python train.py --norm="rmsnorm" --init_std_up=0.0445 --init_std_down=0.0 --lr=0.00468 --beta2=0.98 --warmup_steps=200 --seq_len=1024
Each number is 128 + 32 x the weight over its row's rms, rounded and kept within 0 to 255. Layers, rows and columns count from 0. The size above them is the row's rms in percent of the matrix's.

# layer 3 MLP up, 512x128, rms 0.109, rows 448-464, columns 64-127
size [100 108  97  85  87  97  97 108  97  96  91 103  97 102  88 102 104]
[[156 101 149 119 120 137 121 100  84 103  93 133 133 193 165 177 152 119 149  81 142 170 150  81 123 168 148 139  98 116 114 160 154 120 129 132 173 109 114  98 113 153 140 173 150 137 157 218 121  99 131 103 114 155 116 106  86 208  25 116 131 149 117 171]
 [134 124 120 160  76 147 179 100 111 111 116 158 177 107 144  87 137 184 117 115  98 140 122 113 175 120 129 117 131 163 160 131 125 103  90  98 141 136 158 162 108  96 116  99  54  98 202 103 101 117  52  80 150 125 170  77 202 216 118 138 145 174  95 128]
 [134 147 190 112 100 134 130 206 135 171 183 203 110  95  76 147 123 111 107 144 142 135  79 156 148 131 107 114 155 117 120 123  78 164  92 171  83  96 150 159 125  73 119 125 143 162 194 135 177  39 131 109  53 148 108 190 109  94 130 100 136 121 155 114]
 [ 87  83 176 144 155 106 137 115 111 104 120  59 155 159 161 198 121 119 163 126 101 117  88 130  96 122 187  74  58  78 118 149  71 139  76 159  68 141 158 104 115 100 122 108 138 108 149 156  87 128 119  74 119 144 100 162 199 169 155  85  68 150 124 135]
 [ 99 127 114 155 179 162 140 131 178  87 135  98 168 139 194  80 139 114 110 115  48 175  71 129  85 185 136 126 124 143 172  82 130 104 155 162  73 182 132  84 153  83  89 113  88 129 114 112 109  79 136 124 134 105  87 135 139 155 164  72  93 148 150 151]
 [127 128 170 132  98 148  84  99 191 107 102 166 174 160 104 135 111  99 131  77 110  96  98  90 135  83  81 114 133 123  80 106 159 144 156 130 102 122 135  97 137 166 130  98  81 183 136 131 135 127 149  79  93 167 128 148  44 126 151 119 135 152 139  69]
 [141 135 171  89 140  52 118 131 133 110 168 148 155  77  96  56 118  81  83 136 132  94 154 144 111 169 105  87  61  80 154 163 124 144 111 121 116 117 108 130 184 139 120 111 146 132  90 125 207  97 150 156 100  63 159 137 146 138 103 117 163 167 136 144]
 [160 114 109 164 125 112 121  98 242 159 137 173  85 181 180 135 166 124 122  67 133 166 119  90  99 140 107 106 127 135  67  87 191  60 109 190 130 118 149 138 139 157 159 138 115 122 135 124 101 125 115 115 103 159 158 130 176 166 143 150 133 145  62  82]
 [ 72 111 120 168 202 106 131 159 108 174 155 169 104 129 141 138 154 132  76 120  42 165 131 150 162  81 103 125 145  99 182 196 126  78 166 100  86  80 149  86 105 149  99 122 120 139  91 132 163 142  52  92 114 159 157 158  86 181 175  92 124 116 140  59]
 [ 92  94 107 126 137  94 137 195 187 124 158 120  56  90  96 114  99 139 124 109 175 116 123 147 149 127 147 112 151 100 176 123 123 168 153 133 139  85 155 149 173 150 135  88 140 113 107 130 143 166 140  84 129 121 132 189  85 122 123 112 110 135 147 112]
 [134  89 176 203 137 101 106 131 129 138  93  88 158 132 124 164  90 118 113 145 182 146 165  88 158 126  72 127 104 116 162 141 133 161 171 122 110 120 190 128 122 188  83 117 111 143 111 181 224 122 108 113 131 124 183 155 145 151 125  76 182 159 147 135]
 [134 126 110 163  76 121 142  99 140 114 130 144 105 198 155  86 138  77 105 167 127  98 163 155 116 106 134  97 123 163 171 129 165 140 159 167 118  61 178  70 137 149  90 134 142 113  90 154 179 100 191  88 108  93 104 159  73 154 122 123 171 124 195 161]
 [165  69  75  88 124 110 140 150 167 135 123 109 131 148  99 152 165 133 135  89 127 142 125 130 159 119  88 126 103 144 168 152 203 137 136 122 144  84 184  99 109 140 137 183 155 129 130 144 153 151 135  79  62 159  83 155 148  41 126 144 114 115 126 134]
 [120 162 145 129 150 105 127 170 123 111 108 144 124 106 139 189 104 135 103 113 115 113 128 144 102 129 131  83 140 110 113 113 137  80  90 227 100  72 155 123 104 143 182 129 108 102  72  87 142  99 131  82 179 135 121 185  91 146 143  97  85 137 152 144]
 [124  89 117 168  92 150 134  73 128  97 139  86 170 121 176 152 162 118 131 161 146  99  85 187 150 103  49 125 152 188 138 123 113  70 160 142 128  73 181 103 158  77 103 155 134 139 145 144  90  55 141 108 103 177 168 164 134 114  99 137 143  85 130 119]
 [ 52 140  79 163 120 137  76 105 119 155 131 101 169 128 122 152  98 161  77 148 153 136 130 138  67  87  62 154 136 116 106 106 136 145 186 118 108 119 149 116 146 139 133 173 159  58  60 142 102 145 159 105 158 102 102 118 113 119 148  92 110  97 107  85]
 [147  71 115 102 120 121 117  69 142 138 132 147 127 178 154  93 142 154 133 128  97 154 118 141 153 141 195  67 121 137 104 168 166  78 134  57 124  84 116 172 178 107 128 140 130  64 195  91 120 118 129 148 118 143 148 123 141 172  87 102 173 100  49 135]]
# layer 3 MLP down (transposed), 512x128, rms 0.106, rows 448-463, columns 64-127
size [100 105  97  96  95  97 102 103 105 102  92 102  98 104  90 103]
[[119 138 126 103 118 145 130 190 115 128 146 126 100 106  83 163 153 210  82 116  79 147 103  87 109 114 134 121 202 164 175 117 196 145 133 189 182 107 189 103 102 155 164 130 141 177 103 117 132 119 180 151 131 160 126  88  86 101  87 123 187 109 147 117]
 [105  75 128 153  94 166 142 158 142 119 123 107  87  76 106 125 174 153  90 124  89 164 130 131 151 107 194  80 185 164 100 139 135 143 100 122 131 124 154 136  75 120 134 131 100 117 149 133 131 114 104 114 139  84 146  82 134 189 182 125 133 142 141 143]
 [185   7 106 127  70  98 121 107 132 137 146  88 112 174 113 109 165 137  93 129 119  93 132 156 136 145  96 165 131 152 117 112 116 172 149 112 124  82 181  82 135 111 113 108  82 130  90 119 125 145  79 153 104 139 115  78 126 144 115 117 178 118  80 166]
 [108 184 150 159 164 133 151 104 103  99  80 105 150 159  94 137 100 188 141 153 129 103 116 139 100  54 191 143 152 111 157 121 182 139 125 102 134 160 107 113 176 101 146 116 120 187 125 150 198 137  94 102 147 111 138 135 132 116 116  59 142  93 155 141]
 [113 109 124 151  85  62 155 128 123 137 120 138 153 150 122 152  83  87 166 127 163  76 169 169 150 129 161 141 156  83 141 116 170  83 121 154 199  99 158  97 159 164 139 160 104 101 128 111  78 118  95  96 121 153 140 180 173  82  90 131 140 133 121 107]
 [183 153 136 109 158  67 158 150 140 222 106  84 136  94 161 128 124 177  78 146 119 133 114 154  95 181 125 196 164 145 152 139  92 134 119 124 114 175 121 136 136 111 112 113  89 105 163 180 185 154  92 106 167 157 147 113  96  84 103 142 188 138 103 106]
 [181  95 101 132  79 130 143 105 131 163 124  84 122 151 143 179 164 167 169  75  80 129 124 172 159 137  98  93 123 131  90 138 136 148 104 126 131 107 167 132 152 163 127 153  79 146 177 122 119 164 130 126 172  97 136 108 131 115 198 112 125 115 148  96]
 [144  94 113 143 180 156 177 117 121 131 178 173 116  57 127 165 157 179 143 138 126 151 109 126  91 114 140 143 110  94  48 144 151 127  96 200 153 136 173 174 167 193 165 145  92  98 127 132 125 134  88 119 111  67 173 132 158 133 178 164 133 177 141  98]
 [ 94 117  92 171 103 149 100 134 140 129 139 124  81 180 112 120  92 136  81 116  93  98 127 136 119  95 144 115 203  87 123 129 107  94 158 117 179 133 189 118 128  51 122 164 135  73 101 158 160 115 132 114 118 168 181 133 113 128 150  95 122  94  51  71]
 [135  78 103 184 215 190 118 101 117  88 116 101 115 119 100  73 112 133 189 111 135 189  96 154 117  80 138 131  92 150 140 108 134 123 180  70 102 148  92 145 162 131 122 121 149 122  82 126 130 146  61  96 128 147 198 114  88 117 138 124 182 168 128 139]
 [130 162 116 144  89 153 144 163 109 127 158 164  96 130 110 133 116 151  86  93  74 114 132  98  63 107 175 115 104 150 111 113 102  68 160 156 237 144 128 143  75 114 150 142 133  89 109 150  67 135 138 126 151 167 170 152 114 123 138  94 157  93 138 116]
 [109 113 160 123 167 113 127 230 167 107 177 106 168 125 108 133 166 122 141 133  96 140 143 144  70 145  75 165  91 112 108  98 133 136 127 123 125 140  56 134 112 106 160 100 141 146 142  50 119 118  78  97 136  71 151  90 104  85 153 140 135 119 142 121]
 [109 161 102 114 127 113 161 127 116 142 123 163 141 176  69 170 143 167 123 146  99 179 130 119 120 142 122 148 198 119 115  84 128 174 153 186 135 122 121 110 143 102 109 159  82 125 104 148  81 155 134 119 105  99 115 128 181 133 140 123  70 125 140  63]
 [139 143 104 139  96 129 153 157 127 108 142 169 109  89  63 130  95 137  93  79 115 119 114  56 111  60 126  72 138 103 133 176 158 128 146 194 104  71 129  45 128 127 160  98 126 139 139 123 166 119 140 167 119 141 108 163 140 136 108 119 117  81 133 107]
 [102 114 145 110 125 195 146 141 136 148  89 116 112 109  58 147 148 159 100  78 142 128 181  91 146 121 147 171 120  86 132 133 102 163 158  81 132 148  54 161 117 119 149 167 131 147  91 126 181 150 136 109 158  73 132  95 166 112 160 146  91 138 135  86]
 [203 115 112 144 120 124  78 125 156 136 153 123  58 132 123  90 204  82 124 120 155 118 173 145 173 158 152  87 146 137 160 136 119  84  70 125 170  95 121 121 111 116 108  82  86 153 149 116 153 157 145 114 200 136 115 155 174 167 108 135 143  71 161 172]]
# layer 3 MLP gate, 512x128, rms 0.117, rows 449-464, columns 64-127
size [ 96  98  98 102 102 108 104 100 100  98 105  95  96  98  99  95]
[[ 85  91 124 147 112 136 144 159  71 106 146 172 149 134 171 125 102  69 148 164 122 168 151  61 112 117 159 152 168 191  87 110 125 201  71 120 104 204 120 123 122 111 117 137 102  89 178 127 118 159 147  53 156 141  82  93 155 109  79 165 114  74 108 138]
 [147  75 173 152  91 135 123 120 125  92 136 137 156  97 128 114 103 118 105  90  82  95 134 129  96 137  92 111 153 214 120  48  50 140 154 135 113 145 109  46 164  83 147 106 186 163 165 143 187  90 127 157  92 151 130 113  78 143 138 119 129 165 142 160]
 [163  76 133 142 103 125 158 114  93 156 154 150 114 201 130 155 164  84 155 111 120 152 121 135  94 136  78  92  94 107 102 103 109 171  97 147 117  70 162 115 110 174 101 132 199 118 125 166 117 124 163 112  87 106 113 118 166 151 166 141 139 147 143 160]
 [135 117 103 118 160 179  70 104 195 116 106 179  89 100 132 161 121 166 108 137 151 146 129  51 101 128 110  96  78 196 116 131 100 110 115 120 101 158 112 177 119 133 145  89 138 158 110 179 166 145 137 137 108 163 154  84 102 204 144  76 153  86  86 145]
 [ 89 102 133 169 105 133 164 130 119  75 103 154 153 159 117 175  86  83 136 179 119  81 117  98 132 108 108 121 114  83 107 144 154  89 120 127  71 120 137 135 171 191 116 103 109 134 110  64  80  96 136 104 108 120 182 133 157  59 126  81 141 156 129 168]
 [103 142 132  76 157 138 105 149 169 107 154 151 143  98 127 102 101 147  88 183 141  89 193  74  54 125 109 194 119 122 190 130 128 137 176 117 121 158  81 130 136 111 150 110 128 137 103 124 127 101  91 115  56  99 111 129  94 162  78 162 170 164 124 154]
 [153 112 203 161 165 118 123  92  89 143 124  95 153 154 106 139 100 118  96 124 143 135 162 102  99 129 161 145  99  95 110 105  75 130  96 177 169 191 168 147  37 155 140 151  71 134 211 158 145 146 123 160 105 125 102 184 162 123  89 125 103 108 117 145]
 [ 87 156 161 181 167 100 161 157  97 104 136 143 160 112 113 145 206 108  73 203 108 133 131  93 117 103 146 118 114 115 173 166 138  63 163 122  36 117  90 121 133 125 131 137 108 133  89 141 124 101 126 146 138  48 118 116 134 139  78  86 126 113 164 131]
 [135 114 120  94 130  93 105 159 110 166 112 194  79 141 148 174  85 142  73 140  92 126 146  98 120 154 146 193  94  90 155  96 136 105 105 146 124 104 209 120 113 102 103  99 169 140 148 111 141 139 163 152 142  53 117 151  97 148 106 121 152 116 134 104]
 [186 164 123 119  86 208 128 182 151 151 134 121 105 153 136 157 121 165  96 139 159 170 126 126 145 140  80 122 201 126 151 110 130 186 147 125 185  78 102 144  88 109 140 142 164 105  95 166  89 148 131 110 128 106  98 100 126 156 186 104 109 148 103 116]
 [153 102 124  95 125 146  86  42 146 168 101 179 109  96 114 117  80 119 125  94 108 119 106 107 149 102 141  70 147 179 172 175 138 104 120 111 182 146 140 144 145 105 111 127 107 135 135 157 184  96 176 144 101 116 117 141 173 170 122  90 113 156  91 124]
 [132 134 182 126 121  96 123 132 121 153  66  93 111  79 125 158 102  75 122 120 110 131 133 111 147 104 120 122  87 145 134  96 133  63  65  51  90 144 142 132 148 157 159 126 127 106 143  59 167 118 139  82 159 179 135 117 109 142 114 129 126 160 102 192]
 [126 149 130 189 100 139  71 114 126 105 165 117 111 102 126 151  93 135 130 125 214 130 144 188  50 125 158 156 118 149  89 189 145 128  94 139  83 169 137  91 122  65 166  99 129 173  78  51 116 126 197 158  89 110 162  45 143 125 125 123 115 147  80 156]
 [109  89 146  77 125 146 136 144 122 163 103  78 104 109  67 115 118 161 114  93 173 164 120 141 144 107 146 126 142  81 150  93 149 178 145 101 122 138  62 157  61  71 137 171 143 111  98  98 153 119 174 128 172  72 127  92 184 174 203 146 132 156 104 127]
 [184  93 124 204 100 156  95 122 177 131 156 128  95 172  55 183 158 151 159 143 133 124 146 153 171 133 132  62 138 116 137 133  96  68 142 132 102  95  94 147 153 145 105 105  82 155 144 161 196 116  98 162 120 142  92 123 118 197  60 164 100 131 112 176]
 [161 137 143 164 134  81 169 122  80 191 132 120 106 151 128 134 131 154 174  94 133 151 114 131 106 125 134  81 107  98 106 137 138 153 121  90 147 107 100 179 152 128 114 131 166 158  89 127 125 142 103 166 169  99 135 138 141  87  98  87 126 112 128 121]]